Each number is 200 + 30 x the weight over its row's rms, rounded and kept within 0 to 999. Layers, rows and columns count from 0. The size before them is the row's rms in percent of the matrix's.

# layer 5 MLP down, 448x1792, rms 0.0338, rows 0-28, columns 896-1007
096,206,226,167,233,159,188,161,203,193,191,215,227,193,197,254,197,247,202,153,161,198,187,252,205,255,220,190,127,212,197,242,168,166,188,204,256,180,207,168,203,182,210,216,231,204,227,188,182,242,191,237,219,255,207,241,199,207,220,204,206,182,212,212,187,229,196,226,174,177,210,223,221,147,205,212,198,156,178,229,214,207,190,183,184,203,161,143,197,223,238,183,159,203,153,176,210,187,167,232,230,224,206,157,190,156,193,265,224,201,214,132,219
098,187,206,199,205,224,151,207,126,173,260,180,200,140,250,213,201,242,213,193,247,158,205,230,218,240,216,221,146,145,203,195,203,197,215,189,183,199,182,169,214,273,236,206,220,202,151,247,167,197,219,212,198,242,239,215,206,199,220,170,199,212,184,265,214,181,238,223,254,129,247,218,227,208,250,193,180,222,160,183,215,185,193,187,183,209,203,206,200,246,153,217,171,207,271,235,228,201,189,215,204,205,247,218,164,218,205,218,247,191,218,169,218
104,232,241,208,182,190,193,232,225,180,188,224,142,224,230,242,187,182,195,143,207,192,193,171,198,260,232,221,204,187,194,202,234,123,237,191,214,191,203,181,145,239,167,229,192,195,210,198,212,154,259,188,230,229,133,225,154,151,137,144,193,206,188,200,215,220,190,220,180,223,187,189,169,202,152,271,209,227,203,218,185,187,169,173,205,256,221,179,162,200,208,141,178,195,198,199,146,176,202,212,146,219,223,226,200,163,143,250,224,202,294,224,188
100,177,217,181,221,175,152,253,184,216,191,221,194,191,216,152,266,194,188,198,236,136,154,170,225,258,254,219,252,201,202,249,200,234,233,212,152,179,205,199,127,221,173,191,202,191,223,159,228,244,225,209,227,243,207,192,222,199,207,179,226,171,227,205,188,189,195,216,208,173,187,196,239,106,207,196,248,122,225,214,220,175,226,207,180,151,182,214,230,203,253,226,251,214,198,215,243,172,174,207,191,181,202,189,193,216,220,170,237,220,186,235,230
099,171,221,242,190,203,206,238,268,219,180,160,177,151,162,129,221,200,242,199,152,167,211,156,142,203,248,152,194,221,203,167,117,225,189,221,234,196,180,226,179,259,242,189,258,265,207,228,216,235,171,153,207,172,225,179,221,209,273,211,159,179,190,170,193,209,196,205,238,242,174,152,170,171,181,196,205,221,241,240,212,211,166,253,177,248,157,204,165,176,188,182,223,220,108,171,142,188,196,203,209,189,175,195,180,276,226,152,198,180,222,196,190
098,236,171,179,200,161,203,259,253,256,163,204,224,205,184,168,170,200,206,171,220,210,208,216,220,200,204,251,147,214,205,175,187,184,207,201,218,211,185,191,194,166,178,140,170,195,220,215,184,227,213,139,207,171,179,184,193,174,191,184,227,181,212,156,240,201,189,152,218,190,175,206,192,181,211,197,165,212,147,153,219,181,155,175,204,168,254,189,187,209,192,188,168,132,206,189,159,208,193,181,171,163,199,209,165,228,187,186,209,194,189,149,192
099,190,180,187,173,243,230,190,178,187,232,207,189,185,156,172,185,192,215,196,150,255,211,214,242,184,265,175,174,289,220,168,190,223,179,177,244,171,201,231,222,201,141,180,195,196,187,179,226,236,222,178,246,195,205,192,230,193,199,170,214,173,214,205,206,282,209,206,198,202,186,263,235,227,158,265,235,226,129,185,183,205,162,174,228,215,167,225,233,175,227,203,170,200,236,191,185,239,208,191,211,231,224,201,191,182,203,265,192,197,142,212,122
100,160,210,179,168,194,174,229,139,237,208,232,204,227,259,171,178,257,195,186,185,229,212,175,182,173,200,218,191,191,178,187,209,220,204,234,198,205,180,226,239,205,205,220,210,184,215,242,221,228,221,246,149,139,198,175,192,184,211,184,163,233,193,179,225,263,245,169,227,198,192,212,248,243,219,168,153,164,190,185,192,198,149,175,208,204,146,142,192,212,162,192,140,199,242,199,226,193,225,190,225,187,266,165,173,226,167,195,229,207,195,204,210
099,204,188,187,170,216,169,256,296,159,202,206,192,242,209,188,191,166,237,243,209,153,172,143,200,189,150,219,207,184,250,142,247,168,160,139,229,200,184,204,261,217,166,199,235,203,175,202,179,188,225,162,196,210,157,216,202,208,200,263,217,176,181,245,185,229,176,148,202,180,147,198,163,124,180,222,139,115,248,201,223,256,197,206,151,187,137,215,249,176,242,194,144,225,183,226,216,214,191,222,186,233,199,218,196,169,162,157,211,224,203,229,162
099,157,215,197,155,211,218,217,196,229,190,178,241,167,206,151,199,201,228,234,209,259,235,135,182,207,223,210,188,167,215,155,180,166,211,241,183,201,214,230,207,194,210,171,176,245,199,151,230,261,181,196,193,242,202,184,204,218,243,191,210,157,206,183,239,215,181,171,170,176,184,163,121,169,175,185,153,169,204,157,183,192,194,179,228,187,174,208,181,219,206,228,139,150,179,238,201,219,202,206,194,172,231,158,142,203,161,193,184,225,191,201,203
099,163,241,208,210,224,205,184,189,222,181,141,262,273,167,284,221,213,189,190,183,213,228,228,209,241,178,197,223,186,195,230,258,216,202,194,178,230,194,173,176,176,207,221,202,170,183,202,205,236,158,203,178,196,227,196,188,201,210,135,195,176,207,207,225,210,163,206,185,144,177,216,205,224,235,203,228,142,187,168,201,201,183,196,215,175,227,156,193,155,161,204,134,223,195,186,172,192,201,214,236,229,177,210,202,189,179,200,189,212,269,221,227
102,237,223,197,193,233,202,183,216,236,166,201,183,208,236,220,207,244,197,187,221,233,141,171,230,120,193,193,251,207,212,247,228,220,206,186,182,212,205,167,199,218,189,162,204,169,201,173,272,202,186,199,167,229,230,217,186,226,183,219,222,209,260,202,217,208,204,149,267,211,204,218,220,189,229,215,189,231,256,206,168,224,240,116,227,167,156,234,225,218,145,186,210,192,262,199,208,206,222,200,211,165,227,255,245,213,214,165,217,181,179,254,197
101,194,164,230,190,201,222,193,178,238,192,203,219,199,208,201,186,194,263,203,190,201,207,271,186,153,150,202,186,240,161,164,221,200,221,165,174,262,236,137,220,179,219,201,235,188,216,173,194,175,243,206,247,198,150,210,205,171,160,166,263,192,164,211,199,211,190,216,179,231,254,191,176,158,212,149,189,248,195,175,205,171,213,217,218,206,192,184,201,251,185,198,204,191,280,184,222,259,221,245,228,249,206,205,191,189,206,219,180,177,226,190,232
094,202,220,201,196,209,211,223,183,269,184,207,231,179,183,176,175,184,142,158,274,168,164,145,204,147,147,253,210,145,209,157,176,185,222,133,145,222,220,236,215,178,214,193,204,178,181,181,204,191,216,196,208,243,211,210,223,246,193,232,165,271,216,180,235,150,199,186,258,209,150,174,250,120,182,220,143,211,155,206,205,199,203,165,225,141,186,275,189,159,169,218,219,200,177,197,166,209,165,215,238,232,182,193,219,193,212,225,162,168,180,228,201
100,199,251,178,208,151,195,135,171,202,275,217,168,196,188,188,219,210,206,162,232,218,207,281,166,183,152,212,177,212,221,186,199,147,199,194,265,275,228,156,254,177,213,212,194,245,211,239,216,196,201,193,218,185,169,198,210,200,229,205,210,163,217,175,214,222,231,202,206,249,169,169,204,177,177,244,225,145,186,150,156,215,225,235,250,184,254,197,173,164,207,237,190,183,219,235,190,202,207,178,178,202,133,216,270,167,140,166,223,166,157,194,172
106,193,187,199,214,199,230,248,205,234,149,217,208,192,182,173,191,244,216,210,243,250,155,140,184,138,177,214,228,210,177,161,196,180,194,231,166,212,211,196,226,193,193,188,177,203,136,230,212,210,170,224,185,248,188,171,213,170,234,150,238,197,199,159,154,273,139,248,195,189,223,204,168,189,201,213,182,208,193,196,191,181,192,166,211,201,198,241,160,207,215,205,188,189,152,201,209,212,149,228,178,190,175,197,206,136,185,231,181,170,246,210,217
099,242,201,213,229,213,208,216,195,219,167,221,195,213,228,179,183,167,236,167,156,189,154,203,224,226,221,194,214,179,143,139,229,161,186,245,173,178,179,196,257,144,192,184,189,128,165,237,196,161,146,175,245,181,168,208,170,206,145,194,161,232,172,192,182,196,202,222,214,206,165,224,195,179,187,171,188,176,171,212,221,219,203,190,225,179,221,157,195,196,245,220,235,213,200,166,207,184,214,208,190,204,218,157,121,153,180,197,189,218,198,240,180
105,204,239,246,164,191,182,188,176,174,178,201,183,144,196,260,215,188,189,174,168,194,238,184,193,205,167,144,179,215,140,206,224,238,193,222,163,205,190,193,201,201,169,205,179,137,181,219,202,160,198,204,211,206,160,186,215,208,170,237,182,153,243,163,207,222,171,230,173,223,175,186,214,206,202,171,276,192,194,178,175,252,170,218,217,139,159,224,209,175,217,253,221,230,191,202,187,175,160,215,205,190,268,216,197,189,184,220,152,217,206,229,231
097,192,141,240,178,176,224,211,247,229,217,182,202,229,204,157,157,201,209,164,165,171,204,191,196,186,130,199,191,123,233,167,235,134,204,190,202,211,173,186,213,252,200,154,225,163,229,199,228,166,216,210,267,200,197,226,216,184,211,199,163,165,228,290,172,176,209,209,208,156,213,162,234,185,206,120,188,206,196,233,222,196,186,232,216,159,225,199,218,188,239,241,247,233,207,214,189,154,225,192,221,226,194,235,197,182,201,178,246,178,190,211,191
104,199,184,205,157,178,195,201,227,198,223,231,147,176,212,195,235,132,222,214,200,155,168,145,223,225,210,162,206,160,209,148,181,269,159,186,162,207,201,223,183,227,187,219,213,200,207,158,204,206,214,161,169,206,187,134,216,234,208,228,184,188,210,152,245,178,218,168,213,175,208,202,177,142,170,182,214,255,187,181,240,214,161,193,253,164,218,182,191,206,141,148,206,237,191,246,164,210,199,212,231,146,149,199,150,247,117,202,124,187,161,216,237
097,241,183,172,200,236,124,164,172,307,265,219,235,208,210,207,175,186,196,172,169,232,177,263,231,135,253,186,168,143,132,200,250,168,228,205,153,238,182,212,209,186,211,170,176,141,185,211,188,157,199,245,194,218,231,250,193,226,188,221,200,260,176,214,165,193,209,225,220,222,216,137,181,234,211,147,228,253,195,177,141,212,230,210,215,210,158,210,217,189,129,202,192,148,227,232,205,199,180,188,206,249,232,187,178,192,257,194,144,153,219,204,213
099,186,201,265,188,223,166,233,228,212,176,173,190,199,193,233,207,238,224,177,167,237,212,182,224,226,170,257,137,203,246,199,209,188,262,186,226,196,195,208,199,204,233,221,226,149,243,211,217,154,213,186,235,121,206,224,174,181,175,210,180,187,249,182,226,205,212,236,177,190,239,194,180,251,189,219,187,190,182,185,235,205,211,205,206,180,207,173,198,205,225,230,143,212,214,214,172,172,243,193,163,192,226,240,164,189,163,196,193,205,247,198,207
101,233,185,165,201,149,230,202,189,189,170,213,182,199,219,216,161,149,182,165,210,238,210,148,196,246,206,153,231,230,271,222,173,163,220,203,206,167,199,214,249,240,230,221,187,201,224,234,181,237,204,176,204,189,165,168,166,174,180,233,203,219,246,201,199,247,202,170,211,202,140,237,213,158,246,198,210,153,168,222,169,194,174,188,232,194,233,149,178,168,193,189,234,226,194,186,177,181,216,196,187,229,181,201,204,179,181,240,161,182,237,181,179
102,215,218,239,195,189,223,275,219,226,290,181,212,162,214,199,245,176,182,206,229,223,202,263,180,199,199,235,205,186,181,214,173,193,130,203,242,198,223,267,176,127,184,228,198,179,214,197,142,198,228,203,216,218,179,215,217,161,172,151,190,207,200,197,138,224,202,216,222,208,223,223,233,206,188,205,227,137,234,202,218,195,158,198,181,282,226,234,156,203,241,207,169,186,162,246,218,154,178,204,181,213,171,155,263,226,193,217,205,212,171,212,170
154,192,148,173,208,240,163,204,153,194,136,172,173,242,209,148,173,189,169,183,256,193,175,223,245,147,199,212,150,163,282,198,202,213,208,251,159,166,175,231,159,164,244,207,242,198,228,209,187,171,185,226,199,205,195,281,205,207,227,171,203,170,208,187,189,149,215,203,214,175,241,194,215,171,220,241,154,208,186,198,210,200,149,170,171,247,152,219,224,226,169,264,209,246,221,204,168,216,182,192,175,174,179,241,185,173,156,128,198,239,192,219,192
092,245,204,210,181,199,203,176,210,199,240,200,195,150,211,148,207,170,194,229,222,195,189,174,216,207,193,149,206,189,161,191,209,205,251,222,215,203,218,258,217,210,188,179,247,235,200,155,191,158,219,214,181,218,180,224,212,214,247,204,208,223,225,192,177,179,155,192,164,236,179,212,231,215,202,207,174,267,246,275,205,201,165,130,201,151,200,214,195,204,157,219,238,209,156,230,160,149,231,204,204,245,225,199,145,255,138,171,175,221,216,186,211
099,209,200,199,210,194,256,205,186,253,143,226,212,193,226,163,227,190,198,191,185,179,227,205,207,173,137,204,219,179,221,161,201,206,179,243,207,236,201,177,199,171,183,222,188,214,222,216,205,223,207,209,185,199,221,182,211,191,176,241,184,185,215,244,240,270,173,147,189,185,184,161,157,165,208,186,245,184,133,187,189,219,154,164,226,210,150,150,168,182,141,221,177,173,157,211,159,191,179,240,257,173,133,181,211,221,178,234,191,209,212,220,191
103,193,214,215,164,176,197,141,174,116,219,184,200,258,227,245,164,176,206,202,188,205,143,200,163,207,187,226,148,183,216,201,178,153,184,176,214,208,181,214,204,146,188,147,233,193,173,160,171,212,124,194,157,210,181,138,192,222,159,189,205,220,200,189,231,233,198,254,151,139,188,219,167,186,209,207,178,180,177,170,240,163,188,223,140,233,188,208,201,245,248,205,181,203,204,155,192,225,238,165,197,168,218,176,223,243,186,229,172,151,202,148,146
096,217,220,180,184,253,243,169,181,198,215,175,253,231,228,222,235,200,183,185,201,138,178,239,219,213,197,202,231,251,215,222,163,221,176,199,142,209,199,207,244,205,222,207,263,162,190,184,227,188,236,172,136,198,166,210,218,186,199,162,196,227,218,220,184,231,204,197,226,213,218,176,192,224,245,201,233,254,184,210,215,194,192,225,213,248,189,185,194,204,221,162,162,211,210,252,172,178,226,254,205,239,180,235,183,226,139,217,188,246,154,213,214